{"rope_fraction": 1.0, "init_std_o": 0.0, "init_std_up": 0.0425, "beta2": 0.98}
Each number is 128 + 32 x the weight over its row's rms, rounded and kept within 0 to 255. Layers, rows and columns count from 0. Numbers have three digits each. The size before them is the row's rms in percent of the matrix's.

# q: layer 3 attention query, 64x64, rms 0.345, rows 45-63, columns 0-63
# k: layer 3 attention key, 64x64, rms 0.344, rows 45-63, columns 0-63
# v: layer 3 attention value, 64x64, rms 0.356, rows 32-59, columns 0-63
# o: layer 3 attention output (transposed), 64x64, rms 0.35, rows 32-58, columns 0-63
q45 076:156093087174219187089166107084138186148136093110145122165138114121112166159158121130056150092121127146149147104182167051124134131137120156138139106119162140131119125089088119191122158103147143
k45 084:073125113138131067131112124096118112155159058052150159117169173126092120135129157155142097187116110169118103173129144104170135165145120186133143037110109133123110071084103116121160150095109106
q46 082:137146115108111052158135116061103087125108090128105081148160155163139132179143106109152150101097071144105094156150197114128133114072101138141138109056124101155084161162129189105113063119137139
k46 109:178126139132131168129121157123102100101077145141161141095144171139113116140085039114101173098136147109066111107198181150139125174148109190131156162152105089124189160155103172083095133132139144
q47 097:084103091103134089100187167070139158088174082094184161177110089123128101118121145160175112069099081164147141171140070113113159105079158124140135105109115118145139137066139102135114136102179129
k47 100:089062137095144110115100122137150150150099151131157143145176175085139135126098193164131123120146130161056125180193114140176129137175138130156113172144104047151144127135138104153100112093189077
q48 140:072099146172133086106143164107132139193097145118157143114097160089121113157094166135134090125168183169124121137086161131121127172057119123165122128192163076181135067133085114119152131106093175
k48 083:094104117101116171071110129138130150037121093168082140142185111143104115191174147171133154144151133061158112102175096107154085127149139087121104138109070159113095143082163146170118157108144113
q49 139:161189122124137118141154115121129108152146136123139132193094087099128170118165109124138149095067093135082190103122164129124207069170169128133090141064101119061115194143124135098117089116141130
k49 128:173127148111114126102153141146140135120130118145102153158186090102125138098140041145149154159090092163082184121164090108151182133169116146155156097127108087080152121213161135075152081166108114
q50 134:084152131103089121114148102080108203125111159083115122088128143161157111114119157126139082146158169121145085166094109165094071167044086105110169087195160120181127111133116144134147095120140161
k50 106:046116151103142185125121133144101076133138165163100150088094177165136104214106170111094126114145125106146058136138139133077132091197123111147085153092161153123091118091132121151090146113140100
q51 101:142126103178155132150115163152144087118134143205139172140119129110096129131129130142183163104106085151138193121137074117102112116171166226148054125096094083105121131114146095147127088175101108
k51 082:118087139102111056112145145170173097160171138151107077103160119119115096084130121123126213146133133160134174130100112156152191055082152169166120106154097109108126116133171140093152064137098145
q52 117:163111121170128095164120133084099094125134099118153111155126110138101129161094044150186177141114104110173185114133141124122121111131158168185106111094103079108134162138055121058084111129066141
k52 126:177124157138145126099155104168187130132147187114100176154083100099125139101168082165119159087081094154116218111137163167126191112177144126121105138104135116064121144138133138079151076116111119
q53 085:146110132108152139123097051181139113111154134140079144175123123109142151137189138135060157090074099144149135082142164135136216105110088140132129166141136187090100123100171123162180147109122077
k53 104:104197089089044146123117102074132155122097081113170152143142149113148085121107149109133117200145132116103081151110136096154130190088069176101169126133079105148166154156133153152169153131150121
q54 102:111170092099095085098149071159117079097095167090086076127107062118136134085109111127118136131090109099104134081084129210108153118100065122105129142098143175081147152159133122098106110143159083
k54 093:129165098105119183066124108110081169105084155131149132170120083105165127115163108094138144138067120101145165157115113165161150100171110121129157151120174189104164157203131153124101084167176080
q55 092:115120061129214146130131112072147194163149095113131167172086083128143174122077154139124148104125141134138138104169094163140124094104091168146118121154216133102141127070125142122076155146158126
k55 090:058137100167111126081133116114091192119117152105197134121137133120116155135100137160133100165116069195138120130159104117171131151168107179106126122118159144090133134116115039147149121199126064
q56 101:156157134107137149111130110075112125088121151118106070199055117150120201133148128148160143125181133099095113158140125168154136076119115178120139101111127113081066182093061115146088101127167104
k56 093:083176123097133139148110122169137099132049094155116146120095153117119073098117139145112111197131136128048109135174131165193178132128094160082161135136151171083115155133133102126080106192100123
q57 095:094132112161158134115140140125094145123114129103150119123146195125098113153049110109104105130140130172160150089059144158084044152107152179158146073123146143156193102102122137073129082178100148
k57 114:123104151162123149157106113093101173065119184132194037090157135142122154138126102184140126106140149105141162124174125096145058129140119083154170110146169134154176116141139149089097159173178114
q58 085:121023124169144154153120167090094146131139131105137132105090106178130123139150129139139060124160155131184154156169088115133080110111125149173129123153141091123091106070090084066134099181159157
k58 097:050111158121140135134105109118125130107155145104132100067169102151126187112125168133100097138153173080118127145145077127159071114137170110114102119178093134172137121042130060173133181157118160
q59 080:097125189152119141132109093111107156086150127106100121131125115124133115107100134130106140115135148060172127101093032149139092160102186135115134088093064169105147174092137095167154144067063156
k59 094:154078100165113174152144061111122132091142135110145079142130135093098163100129156142160106160174162132116139075145112093037102131132089129098127103146153110046155135171145084125106148104187168
q60 085:174143169128123159098184147076120087105086165021118148134126159129151112131069114078081161141119091148103130117091070103146178151116118137160150076115162125090137158139152113144112146073142121
k60 097:152162117132113126126134132127175047131121130071137137174136219080144112124163109093118116178124096162085121172139118174081165109150096117170151075090151168096082161129084146110138104165147106
q61 088:115180096127121122106134128136134157051162192124131078171105134118117132133141116162148147078093172097170149137125124108156126097068193070113142096129104196151151153107110099146140107064181170
k61 082:078109103081122134195115160130131133119140115160122102111074147109152086122113178066141132176162102104101117159113069167159144130200123129146162077123113100073161083164102154099100108116180173
q62 076:083172104103145053099133169077169159153130058174122110161156157110106116204025115103138140123112102179125114137117161140158131118073109122147103129108142145152120143137143171131084137115107106
k62 128:160118124120141130074138127174092173122101108117176142155134181128136109159118082161140120147143089193110116089167209085140120158141122159111134185064128072120187181167111114114094139113124084
q63 093:145188099121069132128106149173130108127136127109110102115105156072119100146211139173103171116084113130105111101142170151119124179144078077107130102088127191195152171152105101076122136142083147
k63 103:128093154100101145150162129079125155137101165178169116109123107150173078146072105160138143158111190077152151183094119115109145141171108211141114172117121142094152050143102157098173117123136102
v32 103:143150181149104113105161194119102143108104108136177154134094200157114115138082050153146124117108097124154152161084167112149064168145120118072163153137120136127162116118055117132129190120099088
o32 096:093108127142126117131136156126119143117114131141155103105139135140103122137118000180116153131158150138143212139147144091129155148118133120118144126146111125137139120171080103076149123112209082
v33 101:139115058108079116114085060084142143129138117154138118208178133096108139143152114121108165176083167141165139134107130121166183100144101134177173146081097135131166182090130156169082130148127160
o33 097:157113119136117140206094123122108166169187106189143098126157089143139162123096082141171075141103184083184175169112091113108106148187155135116167121100101126121107111161083149154145128115112185
v34 104:075152125137144108160100063073037091182141107112105102144071104138139096081064183152124094164149164107149127142132135114145110057126138130171120163104092087126165128118120165100104132131119133
o34 108:135170114082091156164098071142112078172130101112051114133077107118108206144102203133115085129148135110090107125146155162135088131158126175113112149137137104135155137145116188127084139157078083
v35 109:161101039094177124131049114104104178194091132167091123167148034125141120182165138106128112118068126123157133122107139125129170164178120117126117096176141127146164138110124135152120131122124141
o35 113:197147115132165182120161139115099109171124102159090139190197143108134101136145102068117082174084086101161112154144157103107138145170082134118155102081099132097137157116162161207124141140111151
v36 095:141085161137119125143126171117169137112139149139213171096136117179087074173093133161134117160098094120118116092135114035065130184141173132131151163127116110135082128171156093161118111150098091
o36 095:112072147133107091088118134142089085094103140163124142144174070160107141154159172130165182099055119157177162119104109132121124153092095126152109122122172096144153138112129077186176089088172077
v37 107:122133112093128111065088182127092138110142118143141111164153141159122118210144108147125115150123109149161127090188191095178071131139158146145138173115087127162200157086093114210138145125116129
o37 110:080140109079128107129116115137141175136124157148114094082173123149095115107093068159190122163113156106188159137178173063137103178143117186090142163111116106126132123183116092164154166091176112
v38 109:117097100157150106158129133183151188126148116109145082101092195151151145091160118152111143123080155107110134041140122143076199135129188137115133104135132090110118114210095108137152096109129180
o38 100:158039184149131116137101120115084103142138135146172130099112162119127097131172083121158109131114109151102148127124075150119172098132086144120087171103173073091107071091200153167182112131097107
v39 090:155131125113151123077131139191149128147128138079074144122165058099171109091143098094176103146166110148141118121163149143178069090086131114118123076091160099116116060082164147096191129132110103
o39 093:117169091052180105100132116072184182122111130127114136101121170129131110114159077132096129142136118065079142079101139101159113157113117112126164122184082150069106160099150122074112098187148115
v40 108:124100123120174132078134093111122153113105129086108144095132068188146088197093120115149107124143071103065110052138133077141156095164133158164129155124128140150155188084102117183121182133120117
o40 106:093091061063121107082183133125126093167150107064111080138160103124106137113124186110199129104092121086146142132166133072092127139134140142125128098103159089133155161140169105163152189135175126
v41 095:148090192185086149113125181096114134108110117145156124121130235122103162141147135155125197076128177135135132123079108151138176106152102137146160190161114146148150129154064171112122097117121134
o41 097:176090153143093126149112133176083149115099107104148108071127068117138081176090124112128082117117148185132136155132086160123171089140149106152151145136161098173125075161065110122148196066132166
v42 093:114111117086150151085123086115104153179087097083097095104150083108175136063134166131146100135145130069128086157182162145145099119099076117139140095148128131134186108051147164117150186109133085
o42 089:126172086073135155101103114112128130132107148126112104118120140136159152143114237130118121152184124061060040129174173117114131130157122118139141101140122146145129190130146152107093191161158141
v43 096:128081127123173146106175132133112146152039068145074162086115124160126128109073143165137105159132114136107098145065128166166166146151088191126122113150178097085101077147123125093136107120079094
o43 094:196080131110171137079202148123047120125094084112100121135142129151148092134122240117084153116163110117115080109125115132133176090080082126141137111160132144106146144124127132095118135159141094
v44 096:110074131141124147120159167103147190169126190109185164143136117090105077113139108054135119107068152106147116102139113056138139072115147074138135110143134138171114172059116145116074150139142145
o44 101:115112034123099101136056101110133165116120106136184133174120152097074194159127135088146124146088091129164135212116127127116105157153143064127189116140140114163112150112134124139136157118181118
v45 088:160074132146133126093099096194107127107127092172069181124122106126104138130095158147131102211133131174112110128139092147189146092161161184165120141098141099106095075120178125122116078154075105
o45 087:163125134080174107118201114158086136129125101132073159106139095171108114087142255120104111114097132098136131105079068143141137081112077128110126143171126164097125130120130116132137095143104090
v46 105:176100223096106147075065065143138165108076118085117171135120154139152123139128096155142105159128140085105134152099137149175156135140079103112212145164123175125149121091162124126125127152097101
o46 101:131148139110156155141137167134108116109144125124133090094153060151142124095170110164095121123134158087100156111167111072113168129109141068149224088157110162135116141134099110106189195125210136
v47 108:145133160089163150137111126167161103111120121128130099124146107105153088091176152173111205108140102117130116131177146137174122162092114156152101131107109121124141124194246110108219151112138125
o47 103:139151162073150150105091108131174129150129139145133152089112121153210122134121173121103168084155143143090018093076169096110114129117096138109096148185160147104088136125166131167135115100097167
v48 093:069146090127138131180186148155138114099122162125190104141092171126099192085156090077076179077094117146178128147091165166099118161126137094098103130135151151117104124152106097081113164094161117
o48 103:083093145208137117142092175119133155090118117139185160147063184124129139157078041110131140143197108152154086175127158123117153121097116111129055132138132147123100127133109165088141098145120114
v49 106:170129175128122151184100178204153065078163138146110116133119108132140174168194183123108141106116113147116117127154105146112141163120171096119104099174122153152101109131203094119197146132145094
o49 094:089191156151139131125131145190175100101128173131113204138139112144135062128139217091105137128109115153078054115120158147125127118123112103125103145173175155134113147111175089175097137106093150
v50 097:123101087151159114095147092151123210151092077107102094104106174115158129070158127147132162126141159116090131116135161189163177131122141144154149108133143089124164094168049135080177075109109154
o50 101:231089169100128119134116142086085137152133123090129102083094161109167085151137115115115082141163114107085107116125090123121213091148071157116128169108116086098104113122155185102171149149116108
v51 107:136148130148199110166117127128095185115116177100150096188061141189145131112105127152109154110116108124127153106134164188127134099137139138165090171137148082144140094218099180063149115119129115
o51 104:179134157128119154119097128132127122149124076117068149111065158111121124152154032080091115104145125165093153102142120099112168108107108164094047167165144080104100112140098149137179121164084104
v52 085:140075106152161145199115118176135173139123135147108147143091114146113130082140167122100143150125163121100121115096109189181171119132177117152108067164186094109109119145174110035179121161109125
o52 089:193124150122156142142114142154119102143128078130100218169102144112147104130142205096065132132129098128091074136106098141152197093128070093115107154169166144094091149088149148130124130153094094
v53 118:112129130118137137109095110098129138141114140120152065172136150146147111133167164177081171100124186107122116128185165129206126159107118101162165137195148156179170197095191097114173131154145119
o53 097:146177147133113151156055126155183152142119124144108124128128097136171134140109227101125155138157137122109047127181151069134171145158088124112163134114166150135111144128145148153137210075148150
v54 115:189141221153144123133076122168139104055164142086136177166098139139128191172144089139145139113154093137094144080104122146104119138162149106099152174149102158130126109177133104188178112131118131
o54 107:088118178127142137132170158164153108093159150100125128087133080146101097094167015148154101099083141145116204074125133116123138132112130112119129127147156135128111090129141050127204143098135141
v55 123:127129133123097118095176151155104115165117083142089125020152134155151131115067167135176051162134121129085109122123142154093133163108113155100124108124125092099137057131040122146111122109129098
o55 109:148107130119140095070163130100070090110088168084100086111160155147113057126140241164125137128139098101086091121167130176141116119116132140142116134094093112151165139141125139098070139165152085
v56 101:142142130091142123173092110144060119186129135129132126159077177108125134137126108094116103103136128092200150178048202201123157101140112097125141134118118127120141072123072148076085116114131131
o56 095:124147125165148158166111170102070114138141122116109149124079128107097133147131007133068050160158144141127125122151172122156147140097145104106129153150064122116118135134064195099116133157115132
v57 119:121157087138064109198156136112141128118110123163152054059114154148120145154175157158112176158103132108093135101138112123021134196117110109121134125150134111156147128158103130165113189115154137
o57 120:120123189198109120104088179146129094146141178153146164129185139109150115167116170145166168137145113154104092146150113148081155115181153163152089090058155065171147096173126150161096106126125129
v58 102:132133092145121142143188175129180117113137117183169160129185140124062202120133108085130134168092111152154126172061109139074088183131127124067093096146150148090094121126119111182114143124149118
o58 105:109094124207153136105163170135093146058119151158174145181170204125121102113096098160156175117136120142201144162088124174136125128128113114154104105106130174152098130131105081096084072137130134
v59 109:097201081132154121154148110085115146119126138066134116187075140154173155024078115102120172093101098103137134123113153152143104114122095135089099106121162132100132172161103152100145190121147154